config = dict(
    head_dim=64,
    norm_eps=1e-05,
    positions='learned',
    init_std_qkv=0.0325,
    init_std_down=0.0465,
    lr_head=0.00759,
    dataset='wikipedia_en',
)
Each number is 500 + 40 x the weight over its row's rms, rounded and kept within 0 to 999. Layers, rows and columns count from 0. Numbers have three digits each. The size before them is the row's rms in percent of the matrix's.

# down: layer 5 MLP down (transposed), 1152x224, rms 0.0466, rows 1113-1151, columns 112-223
# up: layer 5 MLP up, 1152x224, rms 0.0466, rows 1114-1151, columns 112-223
down1113 093:462520493441487503446472540472478583539534552465442453492513530462488468544499461505519508476583484449495429501550478521546498479494430485497501485508488372423535558494535539456520459482448499511454510477536460465473558563518567561453504440453550432528508427474454495482431468407533518539572479523508473469552518432500497484579537490483
up1114 106:543436478538463508478520482528511446543472471501533474501566430496489418497441487498513528512536425536557509555463511437522468480513473467476543516538504508530514461446493515467494475416519531524431495535570465450504473479492481557411473485453527458488516498466468489503487472550503505462511591539527452523537555439558492545469476528473
down1114 096:506491448480514492503471498524516463512484575500399522448439567558466510478495519439517513514578555479434483480488435532532534412485494494511495535507483511515476469462468523457463502442529514553491459502506445524470495478469523522528529496459552414591474494476485511514540590518485483537482438526621407467480565583556471468487466463497
up1115 097:517463465465433444492546518568441528493461582505539470474522466534425558505521477496532564525517493500503534488484523527523503514507458482521582445568484510485463463511483477524523482448446496547535558523490577513531453485513476483517451524532533492460508458538488458488463508430516418494452462550491522494537556437502501568537452524452
down1115 093:515545504478579500511494451462531476570541489522442434494519566547527481449443550594530395482529479577510523516426461470521475473467520494501509557486442498551524501454474508490455478497493510460427400467502523495532543479465519535451451427494486455496500524501477454545484495458503578557521595476460487530535501572446490504469488486510
up1116 092:515468568518417443514558549490494525487495438492492544517555489463499529508539532598574514433517520504500534460526524464516496490526434595527506457492491483564451539480528504524470538509503454494483521442466575498431445510474507458524529520490465536466577496528517514475487465542482472479447487521476523491495542543501412528552565501544
down1116 090:482550419567513559473487501465527515479463535492504538529404514599513469592526485450477532512459480526556490533479440472450527421490511500485543524461541491460493481472439510538486542581490428464443484530492408465422496575555580479514485525495509468511494497515518471557533546505497522475523508506476449468454497492508507492475503482489
up1117 102:504495506463423510459494452539523450523572557472516467509493514474518605523536519552518475429399527463488477452419528478495511528519618528446512481587444451515463534519526447463435509463506505480497455472436500504519495419602470499500524548584508432454545503543481516457503472545505514437475566533474490521555460462490377572438496448565
down1117 094:479475534455584505570488558521464470454464479508506523489499485496503343477534445537478492470536498464514529509479497547518509442427417522562564496461457543524530479511491527504511482572521574490446552495448486513464457524456485506546472433461549604560433482437444505526482497570418459549519490476494508541443601524475576503488524562436
up1118 100:564521367510454534447499595453467464505524532537492378536504490457541501500502458523542533574581515485457536480441434551553460436600476460490525522480582454535506511468529498569540502468441518531471530483526420547557500553450551479498510532480449561502518445457466533547492531471455477520511506521536548470483519506500513501512570519440
down1118 105:461400506488494473501475526525580455479508485467464568532447431438499437444564527523522559462513466543541542517470504587501455489498488510570499531493439551512457530430489467479457524491520486540482497549447529425544512498480566438488548417464569579490492468457481496479538465511495512461557460433477514503464475480505525486508433558549
up1119 102:503452476578524473497504537497491473437488547510481473480520500464502465442472438470602435499508489493529462622547468524466537545558485483417457451568556497454528589517496517494470431469487487512509455497482460502521611461530504529525483473532435531504487442496531444517542534532462478482491490469520422474496494508488554482505481513513
down1119 103:499456482489451529500540518566487561527556542551552465409543532445590477466474414561530507506539451504514518548517510521508510473540505514452503487539499424540483459518578516476519519433470543452464545560537467505535532477501475555539486499481521503454528439532530508451512524485511454527570404413491488496503481547460445558433451502464
up1120 109:552469446525436449465486473447531530510527490540482542520471529486508527513507490468534461483538469470496504526487502424580459513460540491485506498523532482552432541422526556504514464444492371541583536478539455549524497529652505482484517493495499463553558493498538542539488535526554517473470494470535520499480486460532549503476542509442
down1120 107:509504563556488495502516528529461572524534453533574532517481576574489554458512508523479531414491528543443487495550473504512597439496533485542485509468565526482522467459459559494528450549469512506495474424538462513566464470497512567514499425509471510470521512389457577436513493466428399409482546519483520532525449518541493443533439524533
up1121 106:554530523507506492476497527489487461431495515575554460474453470522486432510485529519523468548453473492485524553451478451454528500514514563475543427506485495501580510539402510582488602486517523478490516542457511436428450500547557493455463527558509485504593584462445432555502522475506504569518475523542548500555537503514502527531541466466
down1121 099:533478455502508540573448478519521482551465484550458468494549504492537604459503478494546474441505533464506539518534597487601516499438525490532468491478484466520481535510567512442542449485516424524438460438527440450550489540483438511534541469489501490565461529527517545504536521525544511552523536420566468510499454514541499475550518513518
up1122 101:566531471456533504505503480444484492585485433399538457522496472489441498484514511548562481517508520501488503468523453522500460520499560519468476565470436490490478527507500484506509551435530485451455492428416449546517470484560528478457486501584539488456460531483488498501547447593526512499483508554460492523545553449472470450431461464445
down1122 101:467492506526516542524499504508447481482384550597479517529505527516502524512510437533478505475506497491508554536475490480558529492479524505548534476540526501489542518480457554509455477450420601526477507462498532383477516537477557575560511535431490585522481438482466526530431589528490429443473493558476545498490454532539462612576602506488
up1123 101:530461531519503559548538451609455580520563476487435528575424459409503509483454473491516549508524459432448618509471488515500560502542507528493477454508522507523501492479494546466445539486490511520537524519486464462498517525449448511467493490555533460453507542577411577470498454485466488533485458486508576589461555484444542472491505543478
down1123 105:456507495547496457485447445509535473514532455541453419493492476483506507553515567499489555540521492539535593471574522474518535489480559473532536480488552475516552505502473460503511537504535469497508557469509494530498487545491468493545504459500510569545461447531512495443480471463498565498486458467488621537513523537531424551474591563544
up1124 100:465492482531556430479539518481507533503481487593555481571446503482466420563573521537500423551525615498459447456500523548487547469462520456452498532489575469505461529497458496530480469463519540585459516531512512497449456543474551491514476456574465499446503581456568544470496491499540509417488434531513470467501554436459467517547550471513
down1124 102:520591511501449490499486443519553491487519521499507424412543468552492553541523520490518524485514535514444425477525486473554423537513530457494410571541463465437485530507503532416485500490455502439517518533531462501489501479554473479525537481484532449517508548475537501517463451526484505527508536418509477508479460511485470486435492505621
up1125 100:518566503481523509567556519502496508466496497536545453497492582459476556459420572529505500489453463556453577445469516535453453445458534500448553561529513506591542452490404478508492533491473535473500489484489447490448420488498425464534521402528491495469486523524471439531480509517519539511498437470516536505516501431503504541534481540537
down1125 097:455468536493528511442529454509527444488576536500488454458546503493501440565528459492527453423547495483536378575511442577524476533460465521567496471512449528473471551467535491419482546454514480590484471523529468513560481450474530533423484522501533486491537507506500542500476473417500507514449520487515522551556515527492453417451541489489
up1126 107:519541467516518569506509540472496527440447482576480552450614546476457495520474426472527544476521468540517511500550565515577481501428595423500507428480542572484596503499564489510496499531581544498557504527515501482526467523526428536489519475499444511538492510422469551475502504466471416528502553535483471542534489441504533523484519531554
down1126 100:497469528513511460507506456519459491448530461485543520442460584491450551465494507539436468573444502465470421505468459455433567517505415518451495534485517494542449442519446537438480524505432503440473474445461474493510503515486487462526458457510536536510517557511530483507508473497533492528459497419580520441555427525524472437486466454537
up1127 094:520546474515408463531529484494500539522505534456482588497443461433544491510483447552495509475564549408527444426509503555523435547458413590561496557520417493456474459490539506529507423435460531482465553570507504449518448522475521524473484477524463500490506519495490518515497436447474573532517510511536462520531526394500546498470507536490
down1127 099:493542466512519548541430502520435522499524480440535621491483415493484514569578510570514546577493481507475514542510555491479448476469554478378505515469483562492517504508485567460455486484464559572487531486545455445532461529523505464497532499482434576516489570429494543499496534543474506527460498480497521441583557487537540498444525461522
up1128 089:491481498512470440458477435557459535476484529513487520431473548557550539579443460508420502465490496454505476464469428487517508535473389543469519504519540495498503523554454509496518532596464512509539459484533516484493523493572501498492532465467513441502468499487560439471504416431488497540436541533502526525544604497474570534504497478467
down1128 091:473532509428459538551501485478586473479475427512496455459507472444502445484445523523492503524491448622430490541502523493483549515532573467540510524459535539467488482474524534498535493478545561480433493515471519556522487519451504517559488533464540516500511547557503493572490496482503490575613521496462484431499457467542469504468503545493
up1129 096:472484526481412398510557530489530462457466535465510508488582441440441551465515525473532537454474506509477501515551570423435546528522492455485523443457522531493490450439468514498534581540546472473517478476504464459465516499514428544508509514594528447493539536488564545474543488466421530494460520580523554555538562518540597530537470528580
down1129 095:503493435497476481431493465494432482516492535553478474490519467461542455528513493454455514490524535516472550512438455624546456478600441430551449527456490495453579468475536500508433495511473487562517522524509497461542479506513533519459489484479479524462496548470540521549419499542513504459493374479456529474489467531437481498545545406495
up1130 099:514529583484463484514535527504519562454499530467480464507505500517495532502506430539448534468461516496555476547536505509502591424465529587512489523486476550432546488476486540460510437513566436438526538438532532570428540500537485490466481557479578515517561509519486510449566487491525455480486528519522500609515480456499468541483472479502
down1130 105:486448469535479569499507541457470589552485452471561439498485548537453516397517458472501465495481526529503450560524488463515492520448450475491473538465437446495524548475506508485457482473446492494442485500498484510516458495509464522461536578506530535509429525496538456496499486416457444491513458517499532562547514520466515464477431454513
up1131 107:528477448497502542522468509487498474453478503537512443506504471485460477559510508524528415492494516471527502506448483534493512524411551506597559542567503508491441439473473494428442497521453537470473555507509489433470444532493561548540576493509546513486626561505528472494555492471502537501530491477559495462558391480515449554580548544459
down1131 096:552512467518476416479506550507478556498494449400563503539506485502459467476496531477510506548452541537448474518521505561546464517456541463526512420536503460538505570511497476540435529463572469526482479545415486537461455457473432479541447525484507523504414456431458506462406487550465491564456465428493562475523597506494501501485490477392
up1132 112:462425529475538454491446469519530493539570505517525490523559510529533451480522515556581445501538487468485585519579506477472400441591497480476449493512472500543496522507469531449487521441450526494547493506545441451492511436460423528471479489522513430480542528451433500498441493454526485443552532490555515534558505489453492468468517473513
down1132 122:521460441507535440466547568478473522559530505456580470515473489554522513486510512464590498566491451504480511558517427524602505560537482375535462477467558508527561481583493516492408473483502434516548457467497443475516523515516525521554516525524484468547468503452481527489434476506515523434556487466562504542488452532475513479476491452465
up1133 089:491438535541463522557450495568530532482549479482589563556515462504472488449547532471484524506455499489501507514442546418486437514505486439532485436427502525548519515482494490418496516483464451469514525421480495457525465460428495548541485461463523494490523489530484478573586474481494542499463502539445462521465486489514546491505478538485
down1133 087:510526469500491520523519513420577527420444479481497483500435506473499454530458562441477489503519514488476534465505459492462535463522404518465502503442485410482514560441530541529470397469495505513531468521540465514537495545559502545490440562461491465533479529499536528474467481496526588520506457562434516524490464496506460458532432413545
up1134 103:526419479585533522510487499561555533480540425505473518486480534548456575500554433504463425523508507510491448578512426418488497502526392545537492479512528563551471484481493502508499465461542501591511518505496543473469480470515504508457475420473514479435561505541493509508463433503428447433494500481500460526496512457485512505452510478510
down1134 097:484501539490533480471473584440497521441529544548517464487588543603502462514456428526500585497506486504509503462447544527517570476433541464450483490422471509516527491473524470452500439516554524497555520518465543534478441510420478500464491514563512490568506526542492512502453524489468507532551533479518451512460481553521524485527475489532
up1135 111:525486451505514500557493545581458503520482454406534584559426479515419504527484530478521478508513478533496475399479514507522455470496493426534466513579491492377477523494489485488517489491512440538507480586576431460487554455527484541458543439520502495492516533471525511494460461484469551521453523474456557522444521534521520486551535588522
down1135 107:486532541450493501501563513485376508546468480514477508511486446530461497475469521526504461532521453525531575510555563512442512505523500479551477514556464502476472530570435519494463512590480541584513502539561485421486471515471541467544482425487472491504489460426503572528566497512535544487477488497478511492532501550518506473514459524446
up1136 089:509518486525474469562492527569490408502402538456524450562480484556521495436548530485494463541530542468517540515580459517453455492470518511488553520544534403522471457446524435477415528496435503471473506447523529489488486557502479458496492569511552514486424550531488505492498481569529517452530534514528483431460464456527492530509510570480
down1136 092:558497573516539525504493511426525597488528519483506456391503479512489477524501511428494504477495457437506509502451550431472442435562498494486500550497521503468539515441449531615509405488481503433492452451501554534478540539538483514504442438438408503477535459427479514466497442460524551368449506540463529508492551558524476522508481467520
up1137 082:466574458555487532455466470374511489563489523510414525489483507495420488472505460547405491445496595535522547496470456451493501458568482534489511487574488498573558480480560511466522545520448523501491512489528473494467443516546471483422507514514498484459502504464477463474530487487512435518456476442492516487505483519488586445453465480514
down1137 098:539558538528503466517528507602502463532519597509539509532490494481535539536452515494549510568533502563553534403570483517461492530518468466468491560535466479495493572489453483504453454537587479493543444481493552496545588503513531505552477538497451497510581537561481590435480537406457526540578497556491442471552489535518486493499538490515
up1138 119:479479475532546581439487469542598536470488521444506489459500556455480485465454506492518481490459548524446539459525514497452524502521475473518560489539501508494524477527563510468420404543494549437500513491491440516546519473449502498548454520538472474543525555513412437533556468501508524541570472538396482500466554464482579541495485459475
down1138 109:482447512535454496492519484518534543546464443477539483449593494540424460505446477494585470566496500481465506445466556559440466512493430451530481424527490503535574508489472527524429514450565526517478460521508487454573510529573461421581496540442513529504499398446551515498481484525528500559530517503532469497519497512460494504566513527489
up1139 102:510493498555533481451496533490570480506431512517469439508515490520468508452483462556447491466507466428444490505458441538535476396483462431505574486489529476551476468562475497475471487502462492435558499540536439478486513414506598524463475466493457487478580464489551468513473545522433449593524464510480479503434449421471490511541511542473
down1139 105:523477514542487527526488531482523523489436456582487508511462468495462439518435499450470524456565480404547414553457503539528523445536516505434492523422536454511481543517534463532548486465451476433552446575480518527485565456544450586504502480533470516546505438457489477499512500487467447547545517558469535473457548486515436551606483526544
up1140 093:494509508501552460551486503517466441440475539478455507458462498465526479452540533513513518453516527462465488477469531521454480490516432486521487443498478463538559499489510507457440483486514508511545534505501401472462485415495525498455538541446468484470527381506500516565488468514446556578496507485465489524460469417522511474523498509555
down1140 089:491444463473469517556513485503437574532521474544588561508610488470434529474464514504464492471510495499470525499552541549521475439468554523500473477545496472562457535547434498492498563504455500468466492493507540510469490564530459489518484495525470501490539579541530432423479491548567452419468519509494488527481562509420552509557549491427
up1141 088:578497479527447522543525517520459545506445527483508494561525537503512528539453552531479463518479509551459523582577523501568452480496502554463466449488478469514427489455433497489553446434563502490525476497486486466441452492506439467488512527543475453414456542488513469437524465491482536527518545509463452564485459549502583403501512475480
down1141 097:425539515468539516495506442534491445505529418510484516598504431431539500453457513424517553537487464511535496497425440462487494457504490481487479479531512541411473460467552518511464464503474455430540444552492506433534477539541500467542554491486454509528546491496514517438504553470468464508448507571502459504480489523486502561488494500469
up1142 097:460544489504549490523551532459514495469461467517520459566415430504415524471499526454503438454530470578408495473417484433505533478504489500533522513563559536489538583512476520471454550517564546515595587447603546478404482490447575489548433545488514543448516483472575460392495482509463466499509545494430471491526527481550536568477571531443
down1142 096:553584560494470481485507518515519571499539513511487492562583553515561463541547508461452490558526484512526464490519473501513479493554498499503459500514540515486570501471479488532519412498565479510498556546422491543542456480512416579426536528528514495503536509470484476516468489479576528590523483537540550520439539510445407483489449562534
up1143 097:503510555558518490501536521512467521417564493528515508503459557463549466518515550532494471470570430465548487529523543462545510529496491464483523457465480422546471525444465500502472533528533421580549505438455526427532493487561527516433527453480485596511559476540504523486511409522527511560460513506501542510435524457531530585501592535536
down1143 104:486468446490512600522452574525498516510523456459521543491490510475461532454522491485555512492484498463541458502429497527459459420586491528470490510517549582458453509491532452493520517486491543413509448544537527481475486493484460475478470589530586472439449548503492466557530575414466608514499522504498513534542496513477548499472511513554
up1144 103:543593526496477483501513469557529477543507514528490460498500514483497541520609450548415468484576489435509503472474525492532465540562539496487500528525523451541542505607493431446516521457433481516513542473490437567472489542495425596519450488517582503532514529496497440540496515478527438469487526541446533504468438568491487554565549472387
down1144 110:496563436500498494535482459529434449546528453482534508495552521492534527561504465435546533522513501522523514497495529459502483496484428567455640448482447485472490516533525553482464538436422523504488481486499438511529574419593522493482440509541521493538528497577504511474544527480465513494405477517508494493533523421538521420500524523545
up1145 095:527452524557555445512518509545443491517531513510502463494477499475535487496504463453512546519573407452518494467478457528443474391525474518490527539441490441556493513520547537460514477531528524432555445501510484540567519441528493488489489443493474527546577479504478503503514514541510464438479506460411499460455474464445515427456555500502
down1145 099:450457536489544567493539572533487489461509470562526537505505522493462515457468510463492464597463463443461531483528482497536581539467522446457452459441543534453467519426452501528496538475489523557533487514576432500452518485477524543410548538540437505442463479433453436553554458484519480483587529475571428490500432541470480442501479479522
up1146 089:531489535496539484528511528527555495513550484488521508465553494454478488515466469514560465503489521524528517470453445518547500452478422473490483482532531531575509456461550493599483468508468414399572463513475531529556525513535550493551466509509559573529445534527493495448481547559455477544495535533436510592571578504492476444482527465417
down1146 102:492476509564471443506470518523504491507536528531502501508578446521536526530438421518537441516518523439553463429508494478507516560483484521490480447482510482564534576463495460586558529456521492450535406549491537513559506426517569496433467512491449499458526502476501505431497467505466514596532522476381416456471497538553449497438530470519
up1147 105:484470486616423500535481478480515460492515439556491502448552532503545535575459509489468566487452466551491496544475550467496453482516558455559563515545485505517552526450530485512530532441479529441550478554494545485531480534499563445585524546529539579458533479508463498493510454494566566521534516535527422527450425459448522564505468386541
down1147 098:488523456453474496506593446519467475476479581446528503507499458470508488503478456387543471490448439520502534513539454523493482504487442559483532495484544572476447495518543544531533513489547526524544496518519508546481414474502508535399474509425439474499462502569459513486550527463460493423562483501433517472470595472482462448571467565527
up1148 099:513501504486453488453531429521501493517519519498494602512471498446522492475402462456524467459542551516548445537476490433447518536494488493546438544476534502521530469513452491501584519518502518474454541539529463520489544499463541483371569468532561433535546486469501482540455545468517469515506513461471526520483519500513540480544421513440
down1148 101:571520468537513479483540514456493393498517562498508456420531499544539445555511517411500452446540516551473518503495527488523442527504503467504512450526492457376521487475559495537476512472537529484463456507483488453477447539509548529487514455574531524532470464554471487567486489550524562412535500434449532597509547487566485495535496569381
up1149 099:459494477530542547471501502536521591437506506504496452504446482489456502476485496472584553571469532532547528483560537365479529544450579447508477474543531490564472470518466423537549517420541531576486433521549475505525541506503558559468532494470544522473432507536539496527524485567494479491443510512490460552519544510454541557530495470529
down1149 099:497444549525539548472472460497532528418460435480510435413467429485481506545462487567516476538529534412506438481568474505534436474491527518515507427534575462533486545508507534529487459524544481513494529483522576496555493470494506473472486529437535451524554452462555498493453400517489451496496498538470482464482533475508519484509434493486
up1150 101:511497487558542505540530614503436489447399565518489492449519504510449481437478514481538506520398494609503415516455445441495509445500545481477535474466569536463536515497519578447512491554482501535485497496480507454504541548510558482496596479503483563469480476427513537499435474530466435523499510467506583480535476538474524475512533460442
down1150 097:470520550426510533531507474492569561405546469515553506517532545483584469513462469510488465449535486464522527442560482506525497548485426537482504531479512440507460553480479424499445539453528499481451491448443461525507447519514503517446470492474586488603561519526463471526536502438465470502476517501544436529487513429525524584476491541483
up1151 089:485465513565543506514462460507481514448525541423490522562434466498490467504575565483530483449452498509479498485479539490485517462484423411602479470522533487518601512467572501483479489532530522553466454524471519430463577598469586485525488487471460512471465533522551573507556559488580567550473493502563535507496450476475510534461544525466
down1151 090:482522465536428490603486532522482554517454473526500488497499480530439557546457482501527540531547512517486571499529477599534520510485459462462463435452528531514425528560556503473482508446552427486473534553540508564480514517525522538543521565530546538489472503495392408455463507501387495520491484548498519482545579519526508492467539391495